From a checkpoint of a small transformer trained on Wikipedia.
Size: 4 heads of 32, vocabulary 759.
Architecture: RMSNorm before each block, learned positions, no biases in attention or MLP, tied embeddings, normalized queries and keys, local attention windows, gated attention, attention sinks, short convolutions, capped logits.
Training: a variant of Adam for these matrices, 4656 steps.
Each number is 500 + 50 x the weight over its row's rms, rounded and kept within 0 to 999. Layers, rows and columns count from 0. Numbers have three digits each. The size before them is the row's rms in percent of the matrix's.

# down: layer 10 MLP down (transposed), 640x192, rms 0.0702, rows 220-348, columns 0-47
# up: layer 10 MLP up, 640x192, rms 0.0787, rows 221-348, columns 0-47
down220 115:504552443518453474455529471545459421473564498547477546408509524510543442549490548552479471506495560531576509473532377517525522491530421426521586
up221 104:504583505519441458449513539440517469526480607502538509497502534539532472527560521521495527407487510516383519521510498465479502458443539505425556
down221 105:388492474479560522540489441491381506464435430389387548494508565514472398548465476508482506440508530544533542505460455517579418514484536490543492
up222 098:593531502527571524459540537502540532433541501404477505581494541484509529544567525503536503413508434535516551552556554581575480495504561511456496
down222 092:537561560488467446612518503500522507526449512506499432562513386559442561514594415495443504516440482539525569490535427512498586550384496601597512
up223 104:466563490449522504449480409537551635501539486535524540540532385475476499478490473461560467481506585514498514563514451572560542527538445567433453
down223 105:476513517506492459573526458533516528500522498497415541550480452512502443454536429533410469556512497445519594423603506538471457559465523436545530
up224 094:544552483511525418431528545469467412460457474501494570509463459442593424448528559503474440441517496539433473421552542488465510544521537494513507
down224 092:392478570496541551598586432384422534428503427552530453460518610491451430484544554530509537397548458500558456505456527486482444454503496477457523
up225 101:592514547482489528531559508607452569448484495514458477411465502518490449551482482413490394439516594496503530511530597534488561526456544523503574
down225 103:500563574541437521508514513442481549491409512559457475519449485530484621544544518510578546519558551483436531532541470456444502484455454445539566
up226 098:553505451508517525551538540460492512598566423446438495568435466443617535501452493512460478540488485511442513515593442476461521522444516532467434
down226 093:472529568513476482471502540517517487511504559431466582528553512518455445516403529468436562393535468534465516438425420477605390587529416466506430
up227 104:548417489480476473469470474474482503538486574536550545398447423484454459454427427462477465450530543477494544513439469483444448469458449502425565
down227 104:539595519402530557501602510488440508460506575477459523401493550481548494459486598513528503435508434519542609473507432463567456468583456468459552
up228 096:462546461515569436511472505476467449612594459551496555480367448513610446576495557535546431472554520459448593491450464466511542437539513483417500
down228 097:558482491580452528490469519521509499404536470483494514485573503438535525461501490474385516445446481495486523611531555429446436547498466548455496
up229 098:496443520458479519576512474583529539443476543465548552565562573558613425619497467504548499564526530507506491488558522485443446473434502490488551
down229 095:451479450527528556483489443514506493545477598489475423417504422486469471446526520563564422529537449460592553566462495425487472590486499561528478
up230 099:504389383612404516519573479502549562387533458503502482526541576476637483464483564518424513489493502507520516456493508457567450605442481453525450
down230 104:500501483492546502453492378482574596461445464560512559506472491493523429588510512435539497523522551497557570536623561456553432514460522539545514
up231 098:587507488570622570443517508540510488436571419500465504527466460524495428498558490417500505497476511539416503460469551470513590487441567448491584
down231 109:484480522528550468582580469530459460498504515470528424432543427577520431614514537473548501523487474445563567462517450485465435508527491516563455
up232 099:479504540495528381421575567544465546481566406468549526522466614388444492522480447487593383542490466463484498395433495522511518491399479535523579
down232 099:451453532538625533587406466480493484522487435534478455486568509575504561539453477492543455545505534517478469465576561489492519466583569553543475
up233 096:634421519411478479564438554504470587534472498435517472459524559474586524597514392433491602563520562490502539424546455451472482384449565561523524
down233 101:449546556549447485521590546531520537507518502514511504536482518461458510481493456575454398430528539473507673381453546427519553533507446483393487
up234 107:569434478475502465434551558508462537538522538491484509539459481453506647581515473494530449521398507573506550500427548495494509618487482477541617
down234 099:418536552531412651454500538463511499489498481587523436489499447505444461499514517519475481463573447531542455554536548603413408546518475501558551
up235 104:438462499445558490530483498606464552524430553514435454500498498477482448498529448462548426525440575586512507447481544534489447532596520515520479
down235 100:481523562447462558573447427501576546555538565469555437486460485517438529504526470421387516461511509466526391556527461442499493477498585513492546
up236 096:559518400491549517522536488549503529418619481457456484406421545480509491487520470471535571565509591526513494509514513514544488423526516560492491
down236 089:517491374515401554475450447517503470630528476517485436483569481482492453519527537479451497537409514483452482451513387486499580456550478530581449
up237 100:446565496551516540466565551434564590485442479555514574525527399467469498580501507448526407505549475524571497422523497481547562387499530523495480
down237 100:500440554480505414596459520500425522553534368506496542550503510469484501446465526470439483514469432482522614513473566436450495573461465413489522
up238 098:467527443541508556520419593408601471492537497489505519481508462550500505523503479510485521455461559516511523531647534491449529477545497449556499
down238 104:560507490520492507367612433550392540477403372444471477537480536435482524476460510479495410487483427671442463433463566425449446442440536513562552
up239 098:405492512581501535467523427509542543431418451445453520588549563394511485482420526502535498496517546567479539448566548530492409555458488446551523
down239 091:503506497430484574520482494514474469528498499558506574527516464574464505490464406485579531473453486429522439566604551439460514425503557578446533
up240 106:537548571506514504566429579471477535578479463541461491589474432469452502493470527623447408437491506510524588423486427472565502441419545430464534
down240 112:517485572537467489527551448555537504500447465503464488433541471422483530491457488410486493505565544427507588490449527498479520539522502468525548
up241 108:520453554501492478463445528524498491549508474538407468490434442430457499504467483464538507503491449501498522421483504536520477539489504572489553
down241 113:480442474462563447565462497566514500509508563512577543452581502512556551441502577467509435493472471467502523571457580475486547376489498477570489
up242 106:496494525459487421474595453485521568551439439403518557490510531595534447553370417554521483523534498543497535448506523414529446423481523522506544
down242 105:467436490494542449477528560452492536595538641501577416503455452434511474488508514328510477546572497469446489542495489449498557515479475514504559
up243 094:497610394528408500530482491456483518589457453464583523483562455570462444557487507499534545563514484526452534446518535497535505570522512553493501
down243 094:465414484483508409514567503530468481533540586551400439517520512473363491536564545574536488552602482489517490488438491531558480481491457614497494
up244 096:445509615528525478380583504505591449456499505449578623502468557642473438450474416586540457525474483574507524542595507488526488517519503521509540
down244 101:534452532499486465530433521546502544549492426414460581442447404472472424447531571494341535551528471569528576495456460540465439477515419578574442
up245 104:462451559555405467450509551517462529525452478451488506597491549501515452572484509544488589499507438628448515505550525397450563495455458500493448
down245 104:460484495455478446581561472473441422424506554498490590512517504455484474505464523588493523468477550467449531446508572517499516507465550639477476
up246 098:523538463549492560529537480549420513562531506501526503485511477544467588531457516503522458572541435550548512498511477515509337485467524465483479
down246 100:525378512483486395590424517473562513458549491458593463437498436438549456467504487580512509556534446450456386526438518480439439417498503434533539
up247 093:454475576403448502459505583384454522426517619500540483442493450528431437524455580585600444452510555506494558460491482532516506535502512549503542
down247 108:518495538523517492527554479520469447490551550543468452431484511527515468555513452562506512532481487578522677456508518491575524561580568505433431
up248 103:495417437537472531397547532483465418555475474500476518591533503557498484446501447513531443458602576522489536554386509472561476442479511504424561
down248 094:479481434455565539581526517503476572485471518515418486450506581443500462474572482494470546556555382479525353488521526433486485462569531522501527
up249 099:463452629474411498412547510430400471481493458534490555550515496570610546417466534456479454570492580499497494432492464419469494395506474515494546
down249 097:529597482512503533444494513511464549496480495508535446447552525445492514603594435484453411495545529429499459512480492516549497486526548495495446
up250 101:492552476482561445431490570471533391502507465449395523496439486446518541548418479504568480562574526488484507569466505421531551513505460443564547
down250 105:514447457446536506423512505493526506504412438462572486440467409589460468497527505515382498467532546483530557498476518494493451443481490487459478
up251 095:485472562470565534478605412464652530496597462525494504461506507479517469515471555437424536491532415430446471453556421542465495484492407524538492
down251 092:503498536530441509520480497531524551493537588534557463484497444599487503504454570594534500505489547413442379603422467449474505461495500495541441
up252 104:430465499495507429444426451538510506510520601491532633556480587518485446508466405440473500495532452461508572539531500490383462397426623432414541
down252 103:577425481486554438548565533545529500564475421430512495503552486486520446541523483452484500469473511472531499520395493537516515555489513559487533
up253 105:540563508510482425466549593519481500522560521582631515530453464535543404551532466543522555516514454534474518458492523385514472469515552493523536
down253 107:490446433469550509556535405527528513553466525552581568508511554490571551517502524512478529475458418481509569518490453625544441468513488563442595
up254 097:601427398470461579559517504535551479522544471470519458503449524501505549575420497501478451366518422539493533530575492455496495512441493457512523
down254 103:517525399526427431483415565480421450513464410475458513586588438394579435429573487453532452503495521583501523510519538414636595479498432564522515
up255 102:521493480452485552529555483587539466524468469599476554540507502501455512546411494453441491417508601509537548453474475462556547500572521475619480
down255 106:500498511528495503478417503544474435614560466503532532550538443535514537565483532402561619548549461388476443484592526499452538404509479488434424
up256 106:488512469537448540596617480496554493461559561460529596482509489527516453562447466519477487406457482502501522405517504459481501495435472427518599
down256 109:484525458572512567447396498467431537589534467446539568492509492490500416544475470540420554624434524467491323504512503526407446377508494393525444
up257 103:470488523508466433512527538425480479479397588572507530534500482608529425531502476508453544462447530582511561476423489523448372542544496492570500
down257 112:475516545512590493467592465465441441469530547510440512467421516493462581516559501553506568459442531584521608475469502486546475520530462460427433
up258 103:491449473467550555439505490513523466558511470446620506461552520569528514515450501473455477443532491506522509518488509491433482428480415386568536
down258 098:507410533428518400476473521434517480558541550489449493500413524378432444490557508536510499477471473516514306451530469573498619550499545527500476
up259 097:515512472470584566445454490552522567447514451433532514623538522483474447508504530426476496434493494540543477362477441566510429529571469479531592
down259 085:452507591534439498556481491600425630496464484498477616474595463517452553467454460489455429438502510493507290476483529464490553464506484469496466
up260 105:505509486547428545501434548485529525531490519594513541442599478511536621577546426527539559565513499480443538492479501522528515529433541559531572
down260 110:452407442539536467601526540552427505498555625605599423467547470454452521556552508570561593579475536493438424523443599504400536486476470450482461
up261 104:529460485482583566523470435622410547512495429358404510484567512469461537485441461479458564393469497567538549503523510563556512536513635516494485
down261 099:485496521547426560507571527563511460465473619553415414482496436498475415411580498489503432508523508536536422487469522512505534501529409585478503
up262 100:598539462485563478517518456498478424625508468600473480515442465477547476527511554481514484586458483504507539574467531461515403429457522563486534
down262 101:499487456542580503423525454401502508386478426445563535445431579371501525456490490485526526520421578581507571457524507443538502517402488447538488
up263 111:465516550470553501555559543408518550579509541435553552427436516488574445509537467427519522409551485529516542505617540554512423574557579567553544
down263 118:494486571565496535458508478491557427437540503466508488543578498442455456497507515527483523467501536541421664518454507450571432446459468522513566
up264 109:558471486439513509528593474492574521471578553532500662514524500598550610498532475460603507490433511566543479510423506460567517516458509524443540
down264 098:578524494534457533481495435443420451542480505453521575459523529429483466519482504515472409524605458517468467494515505490458431504468442436563476
up265 100:536464451499604440507516501389533486556516527438455582511513521486555452542493494528384559448560492459509495454488453559587427437407577492455477
down265 102:412468540505434445608523455516521492497488549417539480615501427479498586478516483523441472579563435503507497482491453509567417547587527607427461
up266 097:440515555414495589500553455507553421522516564390521525531399546545526440496491560508498473441523427493503539577509473562444518463435482506562406
down266 100:539498496522468544518543447495490484493558470536501448409540515542484576545450474532473604522527489586434491433510533434548558431556524464461478
up267 100:517474505479460526508527436636578532541485382444503506453459517505495556433546532520524486463475569441490569545575485502491466465466510451480450
down267 112:495547624550541395525509497494493504443526514442528532536547621523464509529518489457456495579486474587464672476538508489600503588586500500499401
up268 101:565534524510424516434445525503563561551565414488483518559533510402507420532486506533527524551446558545486536544505560402521460602421540420509522
down268 107:547515558432480447590465481560557395522542454461604414560397532514454484491419429558548468506574574531497500425438455511512503425536410479577486
up269 104:505495531483515571478573454583510449504484424473485616560554438456514570599405540490470531503503459514477574526515457535502461540420533423526516
down269 103:517551496486450461509539547605547546553580488575487585433478508570426461488449495477494562414560481484472412563505497475469536604418434442473536
up270 111:457439466517513495558563473515539532524488461468545411514577587515557543508499510510426474481540469515499533452486455465462448603429523507474666
down270 110:436452459427493520422504411468627588558537484487403530482480492573492488447479469460424559579566393524484477505495480469544528556509370443495503
up271 090:490495488517491522509491554430476526416453456505489489511411524567569531541509470501532530416466496436501518428491472456470532478432474472476609
down271 081:484494455580504464515490473471522427594515493486457526481473549451453624460493498490471453533524459548458365531480459475570489490511486532541440
up272 099:528520472484512434479555550471460522514547529518454421502605543476599574499492523538543501451559530546475528557408505454462443619419452546479545
down272 101:444525541491486468450432496444529572497468510517535450482426500392471483474548381407539452452485585446464456488468461513506439393526498475469497
up273 113:521620476470508488415610493539535601409461621423466505540508513455497544571503584541557517539578435508497526541459525448529378520481524524474517
down273 099:557532556567445504537438563531509594512480499474442458519485537532479502522480426475443588539492438500528369472587529567450491589533487488506550
up274 101:372432450478502591499484401516538445567427469481480529498490456442548520546424480565491487511618538579472535514495471483533519521519425475433513
down274 106:579421563482519455403463592537469528560494555560524495464503569429413516490570518451539484435481502466558526492577516480423473484454469470533464
up275 101:524525456380459469374546423495513526440583512458519516641480516475583525500528489542439532388440512506440524544431511526572509488528501483572573
down275 101:440512500541593503568528495579486487513534475512484587545455556462466508578519509487600432549525432464434444395401543496442463516531501593511549
up276 099:467554486424484495470516518476479491489494512508483586431446505547536488500481498519472465494449434518453491518416573531451536498423504518550576
down276 095:399457530539510527418497537506534454496549527458443523458575545454518612485443495429474462566523456498472373468473479598489498573548539485455425
up277 095:559489453496502436454524515435440573480472539558564495451554533514506530587539619484577487490460486523461570526422533426549569530576515437493539
down277 107:447464522570478502523533551457485442508460487493545484570493600493489433454531465511598463461523479489544602520614559545578556510519459594503383
up278 101:527531436469575543481420477460499481460560462481569480505555482428445518488513429609462498529510477549478547590338503501512548465531467524428529
down278 105:478480531519411538544511447452540464466469541494482507432432496499464461503478588507493402548513478532549485521517511369471532484483500393536545
up279 104:530538410519560460476434529627514557496344443524484408531545551512584479571518497463468571535491542477566520567533531494470436557472484496641566
down279 100:481562490475496563426496519524469581464532559472456449432568526463512462536535518523542517551480452415465473500620570552531601571544598440523474
up280 104:466474503516427492457546462523565532466543499472470512502535437610528526571445537521595433489558468461502506505486475549593453504389453486493506
down280 111:418424487532527442435417495414571425474462572503447478479502389492619432465557501459565499517549442482538626480482543583549483538494457555453408
up281 115:482517517474475463488543558561553526500468466512565589502502620465502519564421499545473550431522465576500504470467473542569389531490580453505570
down281 119:594453519459557477483465514533555424441531492528444438491502494440575563494496502418513537524550492570414370531561546503528447416486442518532517
up282 098:449491498507597493448535501401541466521519503488607563506517601493524640501514538478468545551483486488442531564578473494603441534488551467530544
down282 094:366430446458504459469445437543529488440469514464492493510455544444499395531497565462483534494525511484490501526593563447469522469519479581573502
up283 105:489487468536532474498533533489499506420560499549493537520443451431561532549490532534507463510591525438531555565498590466474538432529541566424455
down283 103:469579489446516499498544470434542548470445497524500519507473602579568549511456505449546448557563480521420478542487486447602547478484515551450421
up284 100:504483480463462512498447650468475450557460580491536473510519485541627450473443538537504502498556576486572548425496489468457451587498486459514423
down284 104:459506515517495483461496539529513475527564557544507443580463503511452424524504521537554636416443397490555494432536517527505551514538501485418614
up285 102:417524506573539572541477466483492494515501459407540451488494494506537453514537525542421430575552554414471558534507578508502409452420582601461503
down285 102:525445458576512463520486556500469489422599575560531430490475481590446506514493537523504468555489537440454579465599506434464504509503535472459513
up286 105:575514496567448473450598531440385502477483556453555551582572516484534433514460493454508557451441455509436518513504494504435393531509541489529566
down286 102:540483386527546460499480424437442460513528443463550539509511473378545460642553541545489346553429455470623425427599515510480508544433418477519463
up287 100:523516492433522422533496504581522543420463366425517595498514526488536440415535472526537494595480494471450528618488579554483498475484549454483496
down287 106:485481496517456481521574563492508311515507558636550488547545433502430485603478521522562522501479442488617524557503531575497410558509471552560522
up288 104:540464462493540575504440544529516433517430479446443518412447446509530465440469430489498442542497464525542495470560595519578525496539481482434442
down288 097:476517500521541446518502452526516587456490433508411334540419498478506443568531470487551483474529504627471314451452466536534415458579554455501439
up289 101:545470464481539575481534516538472590561531524489451543494479475456495522522452498511558450523513512470481541463531541556512514564391461458499534
down289 097:445429587528563540570503553479438527555442459469474543532514428528528533501439436481482536586554544461465352472539521463548534422537492518548570
up290 099:598535459565583404442457530434432511496477600445463555559513424466607456595503529542522509502570573580533467491551568466520524466517506546458530
down290 099:575541473515466460432522530392480467449505454561469515442465498497492506482543513571461511455433473486424578534482461457512488462496429518533460
up291 102:493533496558517499597563539534468521455523480499534502458542540470540493539483449477534475541505440505487539399564418524507428583508560479538475
down291 098:423505479483499512480394550476548476547510547498411438471511509443426522408436426424570523437483502455553403474469536432543421475463391472389402
up292 098:501592539472477432526530581469414509509532544409508481543507481505495578537459541542526517437587494590509518462518554394475426421543630491452584
down292 098:500446470493513474588501518540517543563420435519467516514511611492490592515573520410563462527456486435483422500523502465625501537428466497596528
up293 107:522507402505479511572513584419478463522488422434543513511516476433475526509482473478473484597604488544518516423417446443503457506484647515467492
down293 109:491503523501486451499433454458523485511517537495415440524623433489569545538466519416372500379500499523391501535491487373510459498545507480455529
up294 100:502509504522543490495650462625493524513591514582460503508604498538522439454520475576529535462522478501514501519522589585486415484477432461520463
down294 104:570472419476505473510520530512550600518454412500530465532481505404494611504562511473510527544534543550539480467515493551545509475454511467513535
up295 099:521408453556522513440487440526488556400555499410464553463513552416633503542486421517467492493514478452556500560472433516509479462524488482473464
down295 100:563442532522566498544462485526593452454481516447449473510495448457531492479503523501498509501503371490470477536529479531426448414527615578494501
up296 098:510531471495627535468509415499510475498626425496516474489505436477512614505445505561553501524465611562471539436611399528526502520472499543490399
down296 097:464407566454472483592422464409467506615452498448517487557507502476520430526464487579567579553540494498547574544565441529380508537482500487489503
up297 107:460472541590516444488462510428518534493528450523498549533543528514501408485431447487539443488518548487554546479494557540454496424456486477425529
down297 115:463465533528444483479463481451544547480497497473545497508558476537432441437432496445515462550460461476452569525455561605451464535433481453453434
up298 108:496441483557508509604456483443493570559565507457593524467490475495476424520520459480492551535501502478563566430512430517575506472456563477478533
down298 117:563537408574423510415470460387550509486437503471453467459476469563528503480539518463508516492415519459451580518517555558533571499475621554537554
up299 103:623428523438529511458547508519532470575465387446554533483499419535501484504433523501537511545511492500568511545557527479497467455500555510681510
down299 104:492496443491485475659512486529550477447547481460593540422431494524429548530511466538478461556533459455443455440545494510498472485537502449427538
up300 100:471539550537509546618500578496504546537499535463470400536560457489454572552538517565487549532497496550440498502399487450494441527461510417550504
down300 105:586522446503508500424460558444468509557465493543509524506447491506513465456521524439505509581425566500429479460563447623502555486402485517469522
up301 103:384476504467537445566585447410546566504532558524471486535503458487471399514452441620480545473513528594516508527482458515414485574510560518471499
down301 092:564429496507489559550561516586423569436503495464431515527540524392485467453482470560466453418492446505521409482514442464497564522468437459473572
up302 090:441541436444483496360575477506470432528532537449495568518568507552629501532540523481536495482471529592496517496408529463395424549501500523495494
down302 088:460460570539564449446552515493533369477464469500546527531506421564468495445576510407482525491461471482512542430552586431483485503582574578430482
up303 098:565507583552595546522613444434495449473457505443516456562448542493495495553453553538534547471502480504553493476476510515462545550468441398491582
down303 095:410484508491401491442457525464463480498507564600501577518542432548562378551505516478476568566435523437378401512501549454499497507533523460548555
up304 111:509578487498485368469444470448518516535468495533469488518581556560611520520513478561493579472588550447482529508493485460495441557415539517476547
down304 118:440399496551470466439519590401496384438484513467442484411423463586475457533412480473506448538475489509549506478478483540524511528585536500448508
up305 095:575460550424499545532498481547540498479509518599473556483442515484492489397545494491471528549523514555481476473489540443582490518578568574547562
down305 095:503456443550467488432426537553486435521516459471497472509435533599446478505449435460499462478541528441441423497574586452535511446505559484511529
up306 106:545512422526505429405515417542504526462442459491568463480461433478464518460468501458578476515510610551494547523521401451496509498430481592526455
down306 111:525406403463516564494435456464454539536529507393431467538534428566469444465518529535454409514527417419459488541461450452551514419525538512481541
up307 104:557474498607522475437473575417554508515499536417490490434387544528524584542507478473513472542613358516490513595528490502504405479498490484508504
down307 096:520493440507381518417456503490468507602545468490510462476456456562382379550526470540505475473457584498533487483449477418533493491369463417433551
up308 096:418445588469564509513560488466539453505411487463507538461454531529520441513504514534453553485489513522438504509579566470491461536455454423610439
down308 099:461449522532484567493467558559420450457600445404521581529514461439573561465448489643516480458416493502503576453494522455544425503529513490528533
up309 099:525511478465364462439566518471511534539452530497452460389602550401591577538478476515499394518524600545508526551595453425499493604480615626499497
down309 091:476451493565537505405467511502445531487494493474456478584505503513505472516509513561534617508582433471500345452552514509483479506449469513451525
up310 092:538552596543510491479457519490467522483410494521439520470448506587470576547499514504587526449555527580600544530606575482494464522564494429459433
down310 093:448501454469387509481539488574502493533513497574452527430521504463503401490414546508556455507431498404500488496502554447497547433485422456495469
up311 102:479457449507550463497575424466480441504583470475437497500537539525546485506408479571541511512603505490459523531460442513510478481500574439467531
down311 103:539517498480485519557501456481473500488493572475555538421504411532447489461530475604515547535519485528490375460460609413528398443554502423432536
up312 103:530467487596563506551544590498468570521534481418406511507551454560574562497530612544429462503546480441386524475494489539561445590513518440450465
down312 104:422458566542506516537506450491433536535566436495571619474417552530526560490496497453507498555528491490521473555466508459500495441538514525464582
up313 105:510449458478524549502648547525479469575439463430455471569538562540561461504474459478533469440465483478469553511415383578466455471454551559518458
down313 099:462464536537512594497508558546540528511537417454500465587468529595619521558624439477610465543486460534442477481581536530449424422524491573569439
up314 099:532572493530511415632589444394465507460512489411497503490434429524542408484464565534527594465465470481615512543516611490496539530486461488568485
down314 100:505505462472479580445493521503480430462474477590498555445522460465511636478545497405559488654464513498371484512501433475460583446527494565495520
up315 097:485404564539426475469473500496515452446558406448430543545546451499554451569511471448519494516513429512505560446426488576505496433490411570614464
down315 101:566572485527474535481521468503453462514439464570508459425446498418544504557567538569556541476431521520418451418490546544442454462495604447537498
up316 109:525452520662625471432464420502506504466476451378358433507474449467535547491498524509511505423490450454528566524506491614496391542470554438525568
down316 103:398591547490433498625574556542512611568489497602502509492421513507493556547461457494566481607571628457377449518445474464512545372384537361560455
up317 107:480516524572512480492527567523515507455573473477513508456529458505456568501519497485550556538505560471561538496498601484496509456488549517472476
down317 107:358471519496534477499513535505487387558520469474442467444479572532506478573479531488556477576472502505422562516551510612500493446442390492503561
up318 096:491511514485479441320571495492421599510461543467530493442494562491521500452483530593576488394457458512452531509471591549467508525535503555517521
down318 103:529446487465520506493475505477549522468450477528479532544487492503508430472506547579460522447464517478470652538491506517492546534440417473526443
up319 099:493619491516552479508529456452543574565525516521432569521542548417627478536524518518458456489579438456492540547460537542462413536457612489498520
down319 098:536547566517509483511429480398502435487502459548518474516581440484446563480430477463452491473523593543543575481490468546527556535527445515546428
up320 096:535681469529577530523475517438521482580545490503366504517514425513522548518440491515520464532575470523411507509478483539493505479513428427512469
down320 094:419483519540457443562468492550391408500556593560494396480491471480511496550474513505534529564527571559515325535572468500478439518514485500491524
up321 101:498495403585609421503571503511524524446469467529473468459538466478545509577440503485585481497541519562481497477536556539504428427444462473488564
down321 104:455469528499440562517433453456384530454469517477479471503456542486537563543496460448439539414549485562506548580486499474551563517382529443506476
up322 098:493546469416504551459493524550479506514545435457572474461606496549613489471482503523444495463469542358587492499396492532573412478387497584509504
down322 090:492520488542506520477470526483564551521452513423434606494557466519537529480553590557514565569533465512459323440506554449519490454513509428434499
up323 099:420540521533593495488549484453499428455442507519558497586502429517482523568498401542460462525561514493436528544514443544442535575478562588545554
down323 100:667395646408494540476412521577454524480508458550507563554523509512510437539477454619504577489514499491530460577554516497513432481550523421456447
up324 093:511570523511513473477452459548441483518512387476482466458489496479432492448490416475481423464528507616561510432419509599594438477571440523436635
down324 091:575446559519507443569533499554455475488415475474553452477447577439493514476436529576471468448460469465470416576553459449445498563529472492415356
up325 109:490504540420501472537539550424496535428459552502517466385504445533512430520415456525481559488476544451534502563555473548583489469472535457459580
down325 113:440437453458536449544467479508456485478482527483573406396509535576641487562499505552577429478456505515545528465584501493518548469465444545524523
up326 097:516548456510548472530466515532456418565529529577605574520517498551511390427523528564634517526516477475502571380438505447535495587442520501551472
down326 091:535483458598517495513497508461477520496454498459403493445417554374524626484517522507490412543486512522462437560616547551524563459516431538435595
up327 095:479533508477550460476482492484478507481560522426543474553479524416510388549538608525481537491526466536494551499417544482509415538556480463532610
down327 086:488490574589476455531552599542528489515575483485449547477466522491502473507510414484505460559518470454549292559568494436482567531452497498580414
up328 102:611488561615509486523497621523490495476482563501501389508551473482530523555401509485508511449587543549535521528488454544476477560502513524461456
down328 100:555459510460458495395487505463515480605451545571546443579577463542528511430478511463477454435562540518425426507502523530404560551500454468598531
up329 106:502461526512526486521486452596524491563452399466496434524493529478567618542451422593468462527480497499485558456526473555594466451412497469528454
down329 105:480483547505411527547453541487581476466504440481403412411546459425469514594488555527512523456473584503521451473530472538382452524548547531483464
up330 107:558566437511570490474597673490528504604357532430534580506518493523552443590515483513485520500489419555413508467465541488474516501532502500611508
down330 099:577575509585545558524483473456509446467486552445508553492551455497438491545524479476506445531544510468519381498605517504474462413470445528443494
up331 100:498643328520485471474550474509549538493494528463574493470443551426444553526452584439521453495551511587509519431558450418542514511491479523499434
down331 098:422439529536458546405493411449499588519397496484578497578435484581557502465550502483479542495454492514508343552496473519541495410483495560408527
up332 100:517458515546572617417517446560457418434563411522399523433525502468610480509408445476531456550466506489382514554463563455501467542433509576474542
down332 103:458440547505537470555465538402560530530452528483498445473468470471550537516526486502507476547487498543512543465601439575527534502514521431481465
up333 097:458423475423481526422590536575541509517480548459584496443521602569507456558480477414549570475438491489490512541501464588488472498480538495439536
down333 100:438450508546617565529462511544513495473623450507469583568554502423524516462401536519517421442592446521509687499510494378517500481515531398641491
up334 105:516532433565485414401530499500434485481494589497503544499479480491477437536457498444504460583602528395493515393516440488521523480590451548513493
down334 094:429535480378506537444398561518469425548526506520473540539464432493446418489600478552485578426487534591519375479512497496556442429609505457523519
up335 104:502506429473569487545549543564566503435452437549450520438563444527518478443552449534515466550559505478617523497541359512550470391395513558479584
down335 106:444478601435442464458525534469443391466512481510436561486513532497472427504368553499492510419499560462545558515503499454524526533497522566449490
up336 099:467459516511561521548599454563451484516566545483528552521449510471506434471430478564388469438455574582509534472434522560484407469537460557469529
down336 101:585480537470446472478498441474543620473527504465377457443581372405514511437532576447473543578483499579521509554524531463598535462477449577618495
up337 098:493434551402549431503526514437458467508472481444495507460489526495534483483440396551519442562565459620559537569483626478548500539443507556468529
down337 098:522448428594486394531516556572479574522590465480452586621464491515525467522455589544521612486436483484500582568536577480476527474524491524442436
up338 104:484512557462460415503482536481386479493465439490462426492431474431546531507438535501543502474470419542524504489484557356576510534533524504447577
down338 108:503462583550564484531527518398393492406453457414374584527432548479381519534470444463468502542488524513516433494535521497504598478476470486497567
up339 100:553517511562455487438533501499520588439516479454385486548456484549611428529407521634570563593613522457478574579494561492515442464481537512557553
down339 107:584514490445548459471483499533517524502426450528485454523594464389492491523517474455500489549507546549463613494474512451511590499564458580471557
up340 101:573539554545488562419497580429403428487513489499544500502468469443527446440479462472471514472558508459465505523434458545495422495509531478566468
down340 107:509536457394558466587497556567534447495493425404535471521454539597516505456439553552402472469508479393510538450426564471569459512502373523498488
up341 103:488502399473514521371442409460507507522436469499487479506426477547529487497485403500505467537652611481460542504637420416566471480436438566566438
down341 100:549486547557544566527477515540530502511446511530538587568505422540441429498489517487599455423426444567541480513438544462526435555462538475469528
up342 097:531478496508535439505485560512474454431510427460613482460516518565521536662536524377492516535464551607525555449538443420456526475521464485453481
down342 102:567467558531531560447518467466578461436423432490486576514510520448455523538454455634456485464532409476422466483525512559519390452444493441468519
up343 102:453559448525530469536574558558505597493425476550568539628401507523575517516488571414419430470516556572544534456581507501532499559541488581514536
down343 089:523499540444565442436455461507586548436476483529451408555538395537514496516444502481546463443541435501546329512443549424482464530566509478520369
up344 101:497524500467545478427505475485462554491550432485496528467484449521485484527571430503453521578494560590466562486615553450561416423437428489462527
down344 100:484534389475446593411415621511503533456520434568553469478474542408476550558491491463550542525491513496569520454397439528448495470593605508467462
up345 096:630469516549571448467569544524479493562499424513524418526523514473495475451437560430637490378414567603474507453491453404526450501545494533527523
down345 096:492603489466531550506445462568494545564504527440449523542525546547487552656447498525569515557420478475533330482550528499491420512449539441504502
up346 099:623456513494462513554511553548565534518496553578535461404409527470480528568498536585602503539449537505580557523469473413573467494485422501457541
down346 100:475436513470582512464441486536497440433567458434394563515519579522470500539517594465529406531483502535463501418552527587526492526536460563530530
up347 101:537564549564561513428554627526419533498520498485462548508473580548594487432472570502509548538590492510418564516474555548558536571538424557542531
down347 108:453484580531501492411556506505469494375508449444407513517529586524537496515363509553535441536497446470435447507552499448514493520536497515490391
up348 106:579550467529456506562507506496488587367551479433554557516524456527534475518544582464437583484433532482404507511514427516567468461562487485446409
down348 098:502586586519518572427517547544506597493380522557502373542450564504476403456510495471449478509516526489501399538442532573463529518577530477573548